Weights of a small transformer language model: 10 heads of 64, normalized queries and keys.
Each number is 128 + 32 x the weight over its row's rms, rounded and kept within 0 to 255. Layers, rows and columns count from 0. Numbers have three digits each. The size before them is the row's rms in percent of the matrix's.

# layer 2 MLP up, 1728x640, rms 0.0535, rows 1564-1635, columns 192-255
094:121133098135137117119119119167150147147118187116172167058099155122117107118073085138095147129093118084153169142134149084100169108165127169149108162150140147117093162199146097157134143139154091
093:124045152048130105137130122121134124108120116150119179093123132112107110099156159098143114154126159171162134133138122170104140132157117125143085093130131141121112171108124124094161121146132056
104:116137129124183103145073125124132066112130125180147142143164124132081099111119117121169094111159133155087144095164167096153119174074189133138140141101142159135120135093133149126134128118118129
098:149112131108112101118169094104169170148073105114110126146076118103103113106131121134044118167165124151143150090087151116138106094115131121121136117155097101128100116103149162166111111098034143
101:199122149093122152077204100139143072106083166160200149153146171120144136151122149126137146052137125166131162130126128086103195135164124096134142143220103111094157118119122088137127095105223082
097:143087091112091173151173175138156172137118092104178162135101188112185114092171177198138083103117145134160141054103123108066146104062108181173075142135094170122141097140099125113125146127143151
093:068097130157089077124151133086179143170133180110113091087165145122085145126140114154080084119163163154122135149118149110141160129168197125101173135128073143083105146172138108132115144151125110
102:114196083129125082120130185114140117104117112116143106068102148131132172134114169096177017121113115138143172099148153136134085108122118088129128130099157122124194080098095149083116106052131101
102:093128125149137110144101121153109103150138099091195109169047124111165106074150137103113110120169142159151129099197142183112089090086101174103152151098172117195166118104121163148152100104138094
102:134140093183144148143123150143143157148144116105093086133099182146066142132134162112090123165126082162093112116103080160117144153127087102140144165142144119096209177073133175094150120123081081
102:151134192126166093088132100067091119100151113125129090116127068144088078112115120111143090185124108137100171116122138093120175084122144109170154066069189105122104145116139119129085147108130151
102:097097096123132138089192150157115165126111112145150156098128108131104193117134155139192116082102116103140123083163105122148143072128111159132131110076128179106124116123081133154119121159105119
096:114066122099133114084160174107136143075084173205143105136079157128129154160098151153118127124113071107199097155136074187144142158106165126180127120124121153140104159096095166111104163147076175
101:117112145073117177115198082085116124124071123123091119119132152124117107109095111134146130173126135123060144114147172132123156089142126078144152092080119133116138160100099123162168128124145077
103:092148109177179167205073183122121085105182073089093136116135136125123114114125146148131124101112113143102118135154160174145133093107150134210117108153166184138115130104124142068141104135133129
100:198146101172133126159075143140125078103076148080091081103137127119110130225125082091160144110145064122136108106151110156168117106114138145131061104146173136154135064112096104149150125183124142
100:071133138165108126133150125182124186118162180086147128166145144132124105175082198099159101093141164136113168126068213120142121105123089138135074083047104136084108129095145152089129130197177114
102:149119126147117113139124120134173130152175105160105080096189155125162097088185121161178106122140132150097121112119197119103115085099124146121096126144082152159093133168077140109114129094170131
111:174103110126152089115089111106149107100138111139063109192120149138098121126157177101155089088071113164100099128165085146099160149097077073114146133147094120150125147144195098092168164086147105
096:113148114113110134079056141147127119103120155198135065132120145126108121110146139125172154139081104134128095101142074054200140173043139112153117193092112113124137131122130161121095124095121098
095:128158131116128138101127130135094172133180154163093135196097113133047159115127153112133101122147099073144085124165090118067125168158067148120092078112141113125133108094150155079201065187151168
102:174096098101142172124113141139076139126114156090085125054092149126149096122132180107183167084071195141077163129068160077142158142187073054105132144178083104134135127146150152125144126193114065
106:075132114099077119130078093136107181142142098131123131069143115144171140096173171178139141110165092109086083121063133095117115123066085154140193092153148139087165107087020138157100075097123156
091:151145105207133123082138098125162121109108125141187159142142068133160120162183107060129104146116169081054122067185126112106184120110109134116138137180072102068115105096118083118112110119081139
094:137112110136135165109142137120110156140112117099149130094171115142153133080148108106159123083109138111127119194194098172162219144193109140116117139135135104085135110116144126081166156113103112
102:139101141109154130132102076112121111134137131146018150138138111148112104090094109136130104089103099170074135103146153105134166115128120060093123090125103089160152137123129083156107108088137106
100:134159174159163109141091157141127125110080135080141111095115142106054164159109101090129098109112095136115119161152147135062152138115202135147136128145061147080200181124157141132128092124135164
098:172159133157171133139126064104132120129086121155111124129123095146159159107140070132113189095123180171120135121092096108145202110154123124098153138145099109145119102221150126108191152120145145
103:205099155129132163144167131110119118135163119165146143078123143112154123133169146092133135136102150117134109079073116112182101163073141167138163120165149175118183094074191146104120118120168148
103:138110077071041121115106096159119166152125172118130166099151112126131117138150123174101091181093129134135095054128084159111106084096141155096120187090172153107159150165104197172106136176089160
096:141150124130077136117170101144124176129160165089095144081097086144114104115098086123101103128113112136114125191130081108137136128112155147111113109072095154186155187082060127159091122187151152
093:083184132158155108131113077133124096121141200071107140147176096139126143116097124096188165112145138112128151156129133136109086106172170111137126079121188151164149162134160101091107117165139086
108:135146085133158082160107194158128118199128109116147134165115038138086137128176119143162141088121123147154045135156086157152128128086123078144143099122112172146130115103166093123124172145182155
107:132104179131105134103096078141128153107138159105183148072160143148129082132167106139087110102212159182122083179091199184102133141094188122093094133112093090175114165173077117097110154108167162
102:101103145098130108170124191136116139152102134192133143131107109131091173101106148117090151152136105139197149160105132104102220149105164041169189128127128103099105123218162156128149191130128148
103:085112162114031131140200180138137126126161134128110141105172060139128111192067096075103119103131165116139143117105116129195110137155172156087171142092094135117115123134104076135144154108079083
104:115127154128085094136113125108153071145159165134103091187102109127100158139115143080073146101115095154166172107137105094066166142109176157179111176194116097133117131112144069168151119113141135
105:131083125123195153129165150163044112137108163167145155114109106123131146106146175131130154109118162113153069094069097161175134078078080090110141146187107069159176093099116116152088152150119182
104:133055135023103178100148144130098137053132143167095163128138102131157146064077132122157097163101139134108142117071153119115175044091088124166116093050141118120103134151108170069082139108095145
084:142089156130133140101160086090142124115200112131147056099114165150150098084158111075022158146151156153180161166131116147088165164181128125120071091151111181152141106102133143120171148183145122
110:098080140163158155177160126121133122102113149065151125075146089112130119127090122164115117131125146061127181162138138169156086110181171135168136127120186121135096151095081117091051176139139163
099:108122092154097136139116106117102103130096157079146146124173201127076079073090128133090154076119092143094154115137134135103133097150197176133159160125114144077128195113139136107099166126150121
095:142121156145120099071126067037142116058114167138164131103109138121076098117132126123132088114179080129063123127098117133137099166131145078164110161131177103131079086162127145108121199136096132
098:075128104114143124125075135123139168168135097153147152094141067141117115121145132143133137101102117071139133048160127151126067162117064063111148123083078211099122158088102175133120114153111152
099:145107183082097195091133121146132118113131080097100117124103096133126131180111111109151142120107116156130172142139181083062147120125119129159132145150105058101201175118152111098093129173110145
100:115163089082123115163131137159132161128101181072173124100104165128155139112130097101156145137132112059023113131073135078123091138141126053091146151092181145151095106113120124132151107117155088
097:116097089129113112183094173137152123134193163133118109163094107133175149110082149126147077143139096087155086161157123063099127118083114152121145126149221136164179138147129178115114109054205135
097:076118032134136109118112200095188086097129149110086090100155180124156117122156128128156148141164175145086119136155219142174155113110110104150082092172093070126100122095120160111175124160093198
100:129142136137113101119110120137132150104086085166128124158123072119137183131135186095100069126165113099173169108137132178095095178092166156080107137106139136133149119074120118121121141149079169
100:140133144118191113135124086129110113089086149089120140161204121131161100161169124084110154149119098151096102095105102116185127112065125160178162123147117106129109123141063108136152065099113080
097:134066117107108098196143102139139096115117072166162121096094189111138080119186033127171124128133102153115129138130114137083110124131155125122150151094165103142110161120073135102074101212162095
104:130165045179165118107137073101189141133098157135142157162110146123164122136106166108174139081142148084126123155131117107124082111097117090124163192129110081126107123103190118145115137151163046
107:135155167153179091075152121101090140138121135144112181066098113127144195086111199082097105125096144155158117073097183122129133105159093072075147175134085086168118160107100105121169152124069094
102:138123145120118144097136096175097230088107068183165112126143108135182124091095161149118192099115123157226162128149140111139108102161090177176140176170143125175138133109154118102099153115119104
098:087126095102150083137135180121118102138117121104108169179105128156174153091116143120155127064140144118127085147137104131135173110163079062160144143107170083114077109133182062136184113117105179
100:134087139082138158131097108127143152134119093142158148095100117137143102160119134167157077157098127080179138079163146129070104071150137126170113079128165131106164107108146159189182117132080164
093:105119127165137100112139125137133117172110131159110098168163136108101124136163159110056152151206130151119182098184128141025103134102084189166141047084147127113153132172135107173159073160092138
112:158192107114127145126163117125072097143104132165111127092123117141172104107099080102172098170113097111160155097127058131123114085137135162133144133135121107167122114163154154126126134141141089
104:062099150122111155100137126116106101088157153105134150111156080135136084155123129140112192101114139064129138087217120149179154083112132137113094132108164113110117085052087083096049146129078145
094:116158144153165115107131076162169140130195146097106116172132127160112127178112106110087100123093112113085136127133061156121151092080149110156134116065154136148093140165118138076095094141136151
104:115129093138137161125180158127100130123183092074186094182123126116106136183080191092193148132144082142146117147098165163126114091091130124091174117095081073168086106005116157114145104090166162
102:059080171187132108095090104128099143127121127172121124109122148112053135149075092134099124105155139156098088164115127101077040178078112103045105187123136105084176137142140057177149148101161117
094:100042110125195117176065164141069174098134146117215162180102062149122086131117068192177089161105164091153140144120164067144106093108143139155162115104114196074134107095170169072150156191124128
099:141139117114165126169116123057124128104105103127145144066148181149126111112130084141114129182130177113144158106195126123177165159164122157129130148122171144159168151076127120132109140204107154
106:176134098098150121105080126159131131187078103111133158119112133138121093126116087112175099134113207168095125107152148095104140093152161152150195109185100170158135208156148206137104103131090133
095:095069090089141134102091181106135126113140187113111183138073154082105083174158147097149142128137102112123124087166153160111068201162110142172126087112120126117139090113074135113143116104099081
097:090102136104126102176102094133068149118090114152098118121107097148080136116167102173129141123109135151153132150095158138044130102140099094154063084145117178134094114086138116118056113170148139
101:152131179175115142098204084145073132094112147168099165142170086108167105101088113090148077110169169164137094121110129086129077151152127121121135139149118103147033104151188093157129158133099143
101:136101142131109094076113190141119153108090144134147093133207126121153112100187099065115105124114135078146135105151083097118150073128120126148102104128088099091125103123138083147071128151164119
104:152098151118079139158161165173125147130140120162136156175120151140092099124171137131195099176135166138187114137062124152119048189061097119096096125127104101130130074137122127111078138120111088
102:133110066142142106141106188101116092099082120103116108106159095141093122107147176159127169140116115193101144143164089166180186135121182074115082084173085138146204108115168144128162085084137116
104:186079153101098104095119120115114143131180064175131163105117069135111160070075077157125142142146143131151127068148127129111118131098118114121146091129040158160101098176135190179082108077074114
# layer 2 MLP down (transposed), 1728x640, rms 0.0504, rows 1564-1634, columns 192-255
097:158160158138128129155174149097124104146187073108176125092117122149140109110055134157134160144094106120135106098119122121131133123103108121106134095066092143174120130076136152144149164090135130
096:159145124162135163069137122113148120120104104130151125127139156158128138151118066134141102129166073121088155102113161145146136110088146110099120150107149152205111091089165091117094127104132093
112:133118115077140126146183134136126134075105114184153132092136073116106112162039132073187051126088141145133169164172145171161145118153150080133132171100093147125054113111113110088162135095096115
093:068065139207133098117149169110182134148111154123120132149179115255131118112105131137097129155191097175130142079065132131124130137118150126209135094132128133200158169105128162132116114174125129
101:138150178089130099150124139156138158138112145136156116163097124232146173124161152167163130177136121149104129098157174187145159141120130075125134120133111115100082140099109122081095155138075180
100:108128157134149023148104109078148148119140076094173128127182124103128138135172104125106148126196060089169173145158166047133107188144130178124142100153088175110143084090184096077111130139152038
089:059160125154124180081064202173152135117129133094132147139044173255166148099132135098134119104186107151118134146154091108107101128137143151103168113055173128092118110154133097158101116129110158
104:095141191164163165168097093127126103132155155114142094120151158098093155112135154188094130143095123155085108174095149197150097093089152132070111131158165188172122181157160131112160165120134127
098:188109102106072154087067134174115199153141151165164161103097175248093136133117160133132139139120137102146078120129228116146139175127109100101163162154102104178114205087146152118094179134160077
104:166115133162117166115093103155058149121025134141124186157115141041129100080077137092144099086173178136130153160061089127093112098166119147124131088132099117091119120162142103084144097125137204
101:100186131130122091144092150054120124094180138171168100171126164105138128118122078145095158100108179141128111142156198097133167205131123107087120103094130134112098109151159134129087134150103105
098:157157115168051099128174081126116097142125144164127105206184120031116092102111105114138092101177131101096121121142144118158130131149092167109142116121103126113110032126107181176161159150154120
095:156142106083132122129104185173134091144111205147140144195170115047185138181099106075194146144158075172083075111146116176109119151079119066188104180128066123088177107176088147080125133095172136
105:123073108089201134120103135190143135099068133105119115111167126122159153129119138127099088134141122132144184120134151109085138145161167135084135133125101143155090172070082155109123110162078137
102:122165114115149158153042135135131149109156055092088121053090161003171120139113152100161120142140102116116105136107174100115090120109143149142180144130097177095160094131084128123130209159118044
101:100136069094138155158070105181191175123132096128179135099088053135100097125173097091118091111100096158174146134154165129121081124105118152079123141129055072181139143096075164120135123120075154
103:106183162146138135191154093109152126181178094138151133093055090138106134132115173128151118135073139134115136151109163086083159110158109106136151147056121104093154143154142041094139080147113145
101:115145150131149158101095103141126079181137103127111101073105094167195141163113149147178149130114164150063124118110117099169141085159088169095137166129114139110173125134091169123133139130160122
110:099148150124062113093077134097128125133196141146163161128102131101122101114110122079162144115117157153120160077133130133098146104127191160111081160077109162094090081108109105161102140137155091
097:114079149105198134174165152163170135152120121136177138147098129101180164113133099138060225117127151159112147140082108134120160165126110094133158129119147099111114136112112089119110107132136090
097:156121087099115129109170085110139127170121147154075129171136095055147111155086052187116187142073128128179147107054089060087083098057131141051101112106130082123133140147086137099117101086132075
104:130093121111113061092126152086199136126142088136105110114107126215145077181153156090150079112163192133182174125165109120119139068137134103141157139199111117116112097189096104143168137129081123
106:111156096170190104143188103141097120098109105121097152101149110044124174162154154132106118141146174096092115115137084139162147146104148108169139169153163141131100095124080048117169106089116115
094:139124198123115105138149134205103152131112106121148200101088154153119150098122153092131159115157201148137156108086109110095162134130099122152134167151143165181158067113138137147093142173114127
096:154130145142108081122094135092104103131117123123114139132120131039093143129089135072103131091064110112131203074110124122139138097156159127197096140117150108096147121166185107161086124133171149
100:202196075070068135077197077117115108164113174149127168089111146037096171111110108127103133154120192116168109130191150156116163105117080125108136167183102111103162111172118183110168167112163091
099:123129092122128089129148098138163138105082129087108137156115092148020114103106136110138169154092118173109134123090143137077162074183141149134122060160118179060115161138173075110103114164118167
096:132133077156149132129108169139203119059131103096122127132126125000065154153135134123124136090139117145146098131188105160157077128168101165139095135150131169143122157087122101165094135143133096
102:160110078116182213136107104133085120106198186178094161103124109225141147098115174126128075160126134114134109162072138108097101080068101149157164130077141109147149159212120158100121110139134168
105:167118156133168148119132054144116134122145187105150180153127112087179185163167095142103138127102105127191127164130151116111081140112124115132128076071102137070138185093110182107150185073126159
093:144222130118124108118119131135120126085145101132178121181065099000102112135161212144170154114202107117135116102142142120183094143143105174108161175126143227177159125135137105124112091182146100
094:065132105098143102137170146147101104145150150164145128135112145138088049085098110195183135173111145173124115132130183132206086100139156172135088110172106125060162105170086109154157141144124074
100:108170126109189141167119112155118148109152174122111091143092122000103163125023158080116160161101182164111149159178116116167180103155117091150073157091066133132068143174135196123098163153145123
106:147102147073122115141157112091167135191118126123140154142066087107093182194142152109089152163090161147103098135140078142077160120194123108067173113066155069115138135171194087094122209137128196
102:094138137103178111127141085156136119142115146213106134149114116117138143167109177165113147099107110154158070129117161148151096185103139069132136146165144132136074136123145153088117148132103105
103:072152137113162147074182164131124113080125118073072140188112165148141090137172131120174139082129098170126100066095169147175092101077150123134133067110162129100136152117100135148147179119145129
107:126092125146163194146191083070073102135137118015090129169108122167132113103101140084074161097107103131091139092152166133143134131104120124139123111118136101117140154038132105170138163124097084
101:109095153121153091208165144137096086143202134107168133169134097254100150080146114174095131062142143122095104119102162132156152101164150117093101141118153058149144074079169191147118126189114217
104:198146127145145103171136166151087125160113152118145082118147156102079168165139156122111123165130146103093125136089157165150131152141157179187080119112060148118083085167216122110119178168136140
085:134119116075075136098138142139125129083211157082169107137123130023115125141136146149129202109095150170098101159122130139133138082162150083144157167112144073135095155171118152124126196090170149
109:120121143163124101082152082120091168196112112087142160136132129188102095088165124111147163147092138109153108120162147088123116161166137129129113145102193108074148144146119086123128138157118142
099:105149119072159158144092087198116151197138094097152156161064154028103175119124130154154204136154159168115121157120144110121173091115100108167165114115110171158117170156119131164134166115126124
092:170118175161122112126128133110163136137139162136106077088176175255151157154146153172115104137109154103113171085154064107109173127163148138137146072088161093135141132115125095131077140160152139
097:149118113150076105069103134110189170113181151105127142111122064165134117120162127139164145119135134090137140107113067181172218157119127157072147139135170097178128144149094154115104099129154131
100:138080099128145169066085128150152157058142128058144094148138111009084126151087140126161131106097116162193120151114143132154114118135078123148102111195135097100061168043165108102117173141137141
102:143175081089091140119149155185163145059120107076179158089131195116176169101127178134183189132068127142129104147105169068132152110094161098140095155120138183113152165088172180102178101103131123
096:117098088102141142189084132158120102105100177149126136124082171000137084172148138126138091145168123123089071172136147078124125164193125112211144125069105112120057116082179125124116183140070104
094:136113103172085094104141122116115194116093151135115193085170102221147074129119162175127086148141135112103122113113179149108155164188109137201190107118130057177146142121152143136158097203129160
098:135189143128069100103075072178128130131164123117197108192145057085103115135126109113128169073137115154112131175104085101121154118126184115127111168113117099126125099190143158106098072187130126
101:198188118154155092119139112126150188111087099166159143148144086233196093082160124138044128150136188135122150061124099096079127148118096119134118163163134109150125106170135139165120143117204124
097:148106085142139089112154098130093103121123100141107121122132108244159139126178108129122180086208138114139134123101097168143142153114166133065107086098090116189101117143145158110091121147173102
106:120146127087145133155204080145091143133085122164082177130102167108152113117130162156116123158134131085122095166121168106183151151114211127128114138145138118113175099090139153145083155180163164
107:107173115075075183112116129112106158150145105148166131158084137112142097092140102128071131082139102150135119110149146127113133120139085143099135129163135089119175140089109121100126117117086155
103:200095143120127077126083139152116143134037135160141121160118128096142161062097083101144133109107078115124162145133110150078119115142191075088115091103129167193130156086113090115160129114148186
102:148117151159114047121113135178126135138155142134110163179135163100043089123199112124139150103092133144127094124109174109146142157155145159174124130114106127141148161075136124129104154115114147
095:134124132135106154102143138105170126173209119101091203106135101000159073102126173108132103123092152106128152056175176089192100137161135156094055083190124160156140159157149123126072129088162125
096:133103173075114096092114136121147146121141138120160189163094074202125116127121198135151146082126178067117111112143106107151179122099093102125127149138124076143085143150149147135150198110096126
111:137139078123192118094119166173057148126168122149148131134170136162120149086168105064152115159111085150116132073086110134117144130125144180078124154160142099142049093181140142112160099099159138
101:079145074102149163138189169153168103137103131099096147074121146045121126159164127128153133065141162150122101163117149183147131124128180166109137135142087139120223074099143090162108124168077152
089:112132145151147124135078157069122088146160177186150169155101125000122109165090131123148125085122147152148131092132111140159130166140103093129175170085120109113152108114120126054123110134173059
105:163158139029072124149084149081100127084107120140133171128139187123110161172099105127138122135144114096146115184102051111105181080178068125189154086095141104141093145133126134154110133168155159
103:099168116123097120083098181136143188163109112184141156160170123075114151156179147101158079153134155111159140097128109108178106150100130142086121165111186114152102119184195106099120131181105200
096:125107184152204127165065088139133126123178101115149147079153170063125161153126101168186134151176164114146149171171108121151056082176116161120133110134116112118121146150176116133148118125150094
101:196052119089197137132100182111128166107116124099122135085175136185106113107131164146190127137087097182060116155133089109168120122136143103143148083182130117146173068111179169126092172189197137
105:127118134152130101060128115114135139105110103156170116153079142062173165145158097120115148103150103142165148145106112121105091112114116227135155093125089099166124120158172136120097186105159044
101:155169163128099121112176117130107128120109102111125110082128082255120131109170068101100122140120137119138091124085110089099209043167103101082113152150053158144123199123155184144102130133107168
093:103133125109112147076186139119119155144115145123146098057130103000158081119136167073126131109126170122107132065179115150079062079171122110105098130198160154145069152169108127136093104111076155
100:120085137119148101134145125119152096122105084115152113112102149249136148160147141149165174130078133154091096150114124127113097092085136095156119060166168182148097108129110072132122135100056134
094:112142165121160161069154163146072139186110105113113146094118122000140197103180181096126145093142102157108171092174123080200133162120088077116087127130189123074111125104130112103148148122148094
100:081101071135174155131111091128114135138156127110094126113127205007119145147108105095165128114084128131114116148208131102153094148157097171114095077186161164141111199154162162153133121146138117
105:070101147145130127109109106115140172073104154117127136121050126141145153068144135168156089146191087119075123110168095135091088144126128157121145133114143177205126134092160076112173161139127121
# layer 2 MLP gate, 1728x640, rms 0.0516, rows 1565-1635, columns 192-255
094:083112149166069142119150143129145137094123124142203138130108127119151125138138119129107086114161144098132130091100175105135107135147108110084127130121118112154161095121106123102094093127140118
106:111163141069069138128158086071189102131076166147099091136141140109126164124126163171085188121151116103171086122120129122109104141101107149109094143157139106102196135174140097169111157190127119
099:148111141098083088079152111075133138167115133142128144144094177115093096075121157120075105103185136212137179038103166110105113098143101154086079157198057157155102135093144154145081119156061106
100:133122101139132128160149113090138102156073143102075133137081187116106050185033137097086170071123126216177119101138097102125146149099188106096065104152109115113152078167145122157160105129118138
100:129123119167162158157109128107147109152072161201125134139148189113123099159111067095081082147127169160173169128156143097189149123177153183158062116120107155131119192177087129107110192158140110
094:126111115151149144120146113110068089145136107139097127113129072128076071102136079134155174080117097116166105095100084144159103088126130152161100176157143139154125182114177160133080157103124130
103:057115112084152146106219174099132159104148119095103141181189203110141095058091102161165114142170164166122154104151123149221120140144177122118161155138176110000164076156089098163200131101143161
102:151160100131156130163098136142102096152154127174151099147107181116134061066212113100163182096179210137177128128160152149163172137093116167088171166111139176167096140097179127141185147130134139
100:072153179086141143116102108058161162146127178049128113135131112110102143127097135108091140145173127109069170164127168113179151142174112146174130123087105117165161130201099190104140119072108097
103:125061111140081101132152091080083134121073166101142201134110138101112150165150155082174144102105135141174115104097168162160122145148109110125118231147067116077122059138116177147219103095149085
101:151135185187105137121074108114133112131134116084085123142093209122146059108148043121116139120129155181099154081131190116126116198108077124153110149148143180157122082089139165088103151144147178
100:107206120165113148175034100056147100168166148138073149150098108109105037121088107155135129136113137176098127149162179075166078074135147162093120130096162188128109123132131154185123122131073073
102:090097083125135184145148132150119149150045131128083137158118108101132141155117113199125101151167128071134118156119148188113087151143113166197150125156115065073116102132091148147090166140119116
102:108110110118135127061151157096138158184068165136129155147131125112120150152089101151099117062146084134150125088129154139099070139085118112101145123122132061111163130146160103136115149093129160
102:107213137143121105171122059186105199168115141093080102132113116092141129153160139148152112092134142135079073135109107145117146147142129175174118143114137111128159187189139128140158150196212145
101:118150160161072147167122059132177138162166068112108164159114148089103130141118142120144075083139103150168164129173145136117114108127132130137138162133092155118086092111168150138092079108081103
099:096146087149103127163121094161126142146207133182160129110151087085086145125184185198131200104144136130142174113114158148171119154136158089119139138157115206138115153194125137065152145112165160
107:146136074085136137066170135150101146162102242137084146108180132090134112156114080142071136144180107122158141122150154114115109106141156130144144172118147142140106107158098213164162154161096122
096:188113156142048114146196145103153160121121141131158155190148102124162086127197134074184121154123121179143127116045079088114142144145160085143172177109145108100139071134137149068137121151121116
093:137145115185158091175148189134109136120126153087106161146116109108161121091133120171173156164136153112174148173117088158153172155108171138188156085106139154157150147129130092125085173134170099
103:173099186102123102109148159088093121158127094146157107162151154091076125052127136139110093178171127172212167100079227115115126141116117131119204087160083157102044113168074075142105106074125103
107:137107086086140106140146140128155102150082106168110144083104153104175193164129070146139075059094085146134190125150131157133146158146149143114110089124075134084122097116137220071094151154149134
090:142146134113124132136166149115153124160078135097089107104114158109130128133134132139143070129123160140147109093108096134132112146120067200162109147188096088082164112137114125155162132101115137
094:130096147082122115081107164123110130115089146146092115120128101126078095105127134124176125110097074106102118090192169130130144129164108149107081114145163138106137225099137075135078107110126135
096:115180148087151128147122175122081101128159156102153128200115153084170156067150181072127175114239181129132122144134125149092106167085065107179127117113139128158073095100133155108083090148094079
105:159143139110122208170126093135097147108142118120126122162119162092166195106065150120114138166139179114176135141097151162114179200138130151103171124143074191167196129138104136161139100087163083
096:113112061149102125132110129129206152098151137136105148120095182111047134138201120091136111207129135113135144126118173160126048146092077103120059133096148134127223159132138160120097162120100116
102:175119162144078126177184184088138135133101088115138082160142175098098127128102097084152104089128094127158146159114137101106133078173085112128101143177091107073171150122158118087153137086113112
106:063112122139152116098092160142139135185095102123099090133129175100103088119170125148131127119138113102122101107121111112151148059185096162104093130154188141190142108083007138095169122139048122
096:089087152108193114199130174191129134153109154116148117134109084089143144112121096102145164157126162131118148138109147148150074176188109167134113122164173116048095080137108127138147205086112186
093:154121080125142131179182133150143084152131111161142074151129095102139134129136154098201097086145116102105129114232115141102145082085137165055107146124139136119124137159181087096068118116109109
107:071154086077101166121133069072112175130107109153039179130141202101119103115079116087119091185166119112114114135157165069166108140146191152087140168180128157092122105141117158125118121123106110
106:112113137112185124137163139050133082119124170094086163138124150101151099117159086099122134113102132120076183132153129190147126127076148124135116125159090192125121128135151142066142124104109094
101:091100160124133110132115150084118123148105129159134093129114110099115124078130159100117132057137105130144146107151166081114167190149189120121073120162164116141107159180136136095107145152170097
103:069127087161085088180127130128123122112134128158135115146128167101149115161168085137129105110129105134117100137157179151170186119072134126209108194106169139128118134075137099146180152124180144
106:094069103142131207117187114123099125138124149078122140090128105120093083134115144115052115181180171130089157096133137125133092083126099101143158134174083137123134098106122150165137108137124057
101:150146105155200089139136105129103118124120149174166175136147114107153112121161133116144104138120205188077124093142125183207135100149097116096148114201140047159098137111134117116139141201156166
103:115193121136168148154139133136131129196094136147181071147118129082159156118147095116150154149191151170133148178170100074146200116122158158099106155087139098133125101138158146172097060125123139
084:136106142144143068160162074121134104155128124125113121062172141101066137146109155069098120117164126177143210158130153143131122090139182127149165109144167128152114170143168137110085110167111031
104:137138135169098140107135145133135131128147173101167153172154137101118098151123161168150163155130141111163142135132152107125077112142147105111142075091108102103154129071118146093096131116072186
103:111079112124118059204122169100138146153087147111129129085109139102103121177161054107130095124134139129089160180151172163155154165157201122144115148153148115103126050209106081152160113131148122
098:146158178143097042088173131137153145203128157152125115112168109108068147139113057099109151076130096153125092056137112129106112108061184111088163102120151101155125140141158125079133089206089121
098:084098128159116142139133126131133155137157116122166079120130114117111119123140161145091144114152083119107118086124225116124045139085103116141159143096045208148109106117114180139089158105175141
101:126157155129121102121071159071092138186197130095078122106031129103082081179203090170153153188158174152128168095145162178163119131136122104120154155121164133200147082120161121183108091171157125
104:128150110122149166118154124151117176155076123102108146094124105100080101169069105135189153098144141126147080083075161113158143150135136100074124128155134172108093130167127162152149094107136109
100:104151127114104115087166110138114166129080119134139166063156131123085112160193102153092160108148161153045138106101137173139116160146129121119104138063103135074084148083137076152108125224111119
099:091133100146116116129116100087136067091127162151121010140163172104144081086110139154153149169184140121111137132137190144159112105122085113180115128190103124127103095105086171116134152101137112
100:177145172128192153136178066060130121172080172153108154095178186109156123111130151089131085153079120224119058144154116124165132166161202078118136146147144113108152128214075133121061102097117114
104:160116154179121173128089064142036149186082146171133116134105104095075096148131059165128072164110171115129092070199136132102154103181181214151095143088118110191089129120121149177153089136160155
100:129155110151070067087080133079190077118108198178092112178114130094089104144126104141174154083143129116138115128154125093169169126129148119086054108105107117163160139163138107097097118115081164
103:078122143161119116127132087097124159155126126143115096152199133104116104131146107136138087092139154132152104069130150108121109161114163111076144074175111130119132109156037078170110124153098130
104:108089130146143204149165078116080115121121157146126158130159094097066157155188113122134106132128133076122149107119127122152130102101125144169156103152134135107110123136073120149127118150145143
103:143145158143189151150138113139166140139140162107112193126147121119115144136163105108141117103170151124082117176139135152096138139102069119152111151112133085140091206164112098184114121108153092
101:102119122168105121160129137127143133157146108131119100079124116095126178161109137174129112092148115133110123090150176120167086136154138135118126172165130121110062202094168109097116101152151120
099:122135142181129075147164179148123078194146191104156094217142132108116188134145111089122167119179123131065158149113093119137108117129101143078119197123115167144081150108134082074095127094105090
095:136103163084137092171130167120053082118173094140127136122108066102135141136075131136181081115119147130131100105120118115136139140107104146102124185153120108204101147169109100118120156136081142
114:093117105092114175101082091192158176155119090154092127102145110102096147106124115143148107095125105087100135166105150096109118130158094188181156092119091142123135042082161074084139108121125137
101:142148144101149157089081167115145150115094197119059111128156164103068184132117165146124133108144098117092156063135091109175156135186079141125150090153118139118096174138175120109182048164192053
095:129103093102089138116124200120108109139060147172101191108160175111154143114146155169172126099187158147137130168122190107126100140146109128151141121163079119098146100145093139177139151126114107
104:108133106079142147174102137078100139179117138140092104125077117095093175125151148179173078160213122193086171104125138151141111138201116097131144094097081168128098159141133148120139110179115115
101:109125116071104115085138162103105122125151170150125122211113077105097161138105122108145095144119076095122182088169155125136129128130095077162115081155161107130111049144166074110061109133147128
091:138122126154130125163172143088144097157138069159097111119202156117141177111149159079137176142128113107172147154116092172202203178190106163124130163175133102111120128181100096114173145180094106
098:159079179093118099148183147128157105181139130149128145113147156103156121127172100124154051179087164123134169106157112112139173142143122156131144179125096156100122109136140099152100199099143125
106:098142138120135113154118105164128130170119094157115128124113099116126170145164087142101173169118146142139127111149107135085073126120122150121121122075137171150112108109181153098107128127127066
096:118061129100144132111083140135112164086099125186076171157089179133121067143138176112109075158071079092143166144142077207090094167130179113185149070125151102114155064128079095085140143154121085
096:174157081155118144118158153162189098171074140127144121144124119099131084195085138096126127135156089094074135077116177119196132106144160157095159146106086096114146105170144156136198097101071090
102:058144115119100102134113088145095137117087081157153144173115108116137129158179138126152127145126173143132094152127159094103110146066125119158101176168124173166031048182113132174130126104179150
103:125117133106150181141184097099177120128149145123142115136116098118114133128124121098151192196182140143098160121086126169114111143104144149124209119145126192122120142209078167163188112116160107
101:125136081149121151137111104130150122119079153105120086115098098117101059163083134136084146106117172159111107097168134145134163079135163199193096145185115145160106135133121170141176130096118102
099:173112146099130161166117101105114113140108135095143110174078115108064138170094167065191147095114142177075213102141111159112087170139138167162154170165128185110108124173138166109057154149155050
103:153137114098114145188090116113146103124064147144138124109136189105116129113103148167188093090141052090147127104135157136111138119092170188147067119144108156135152092117157129125110133096159166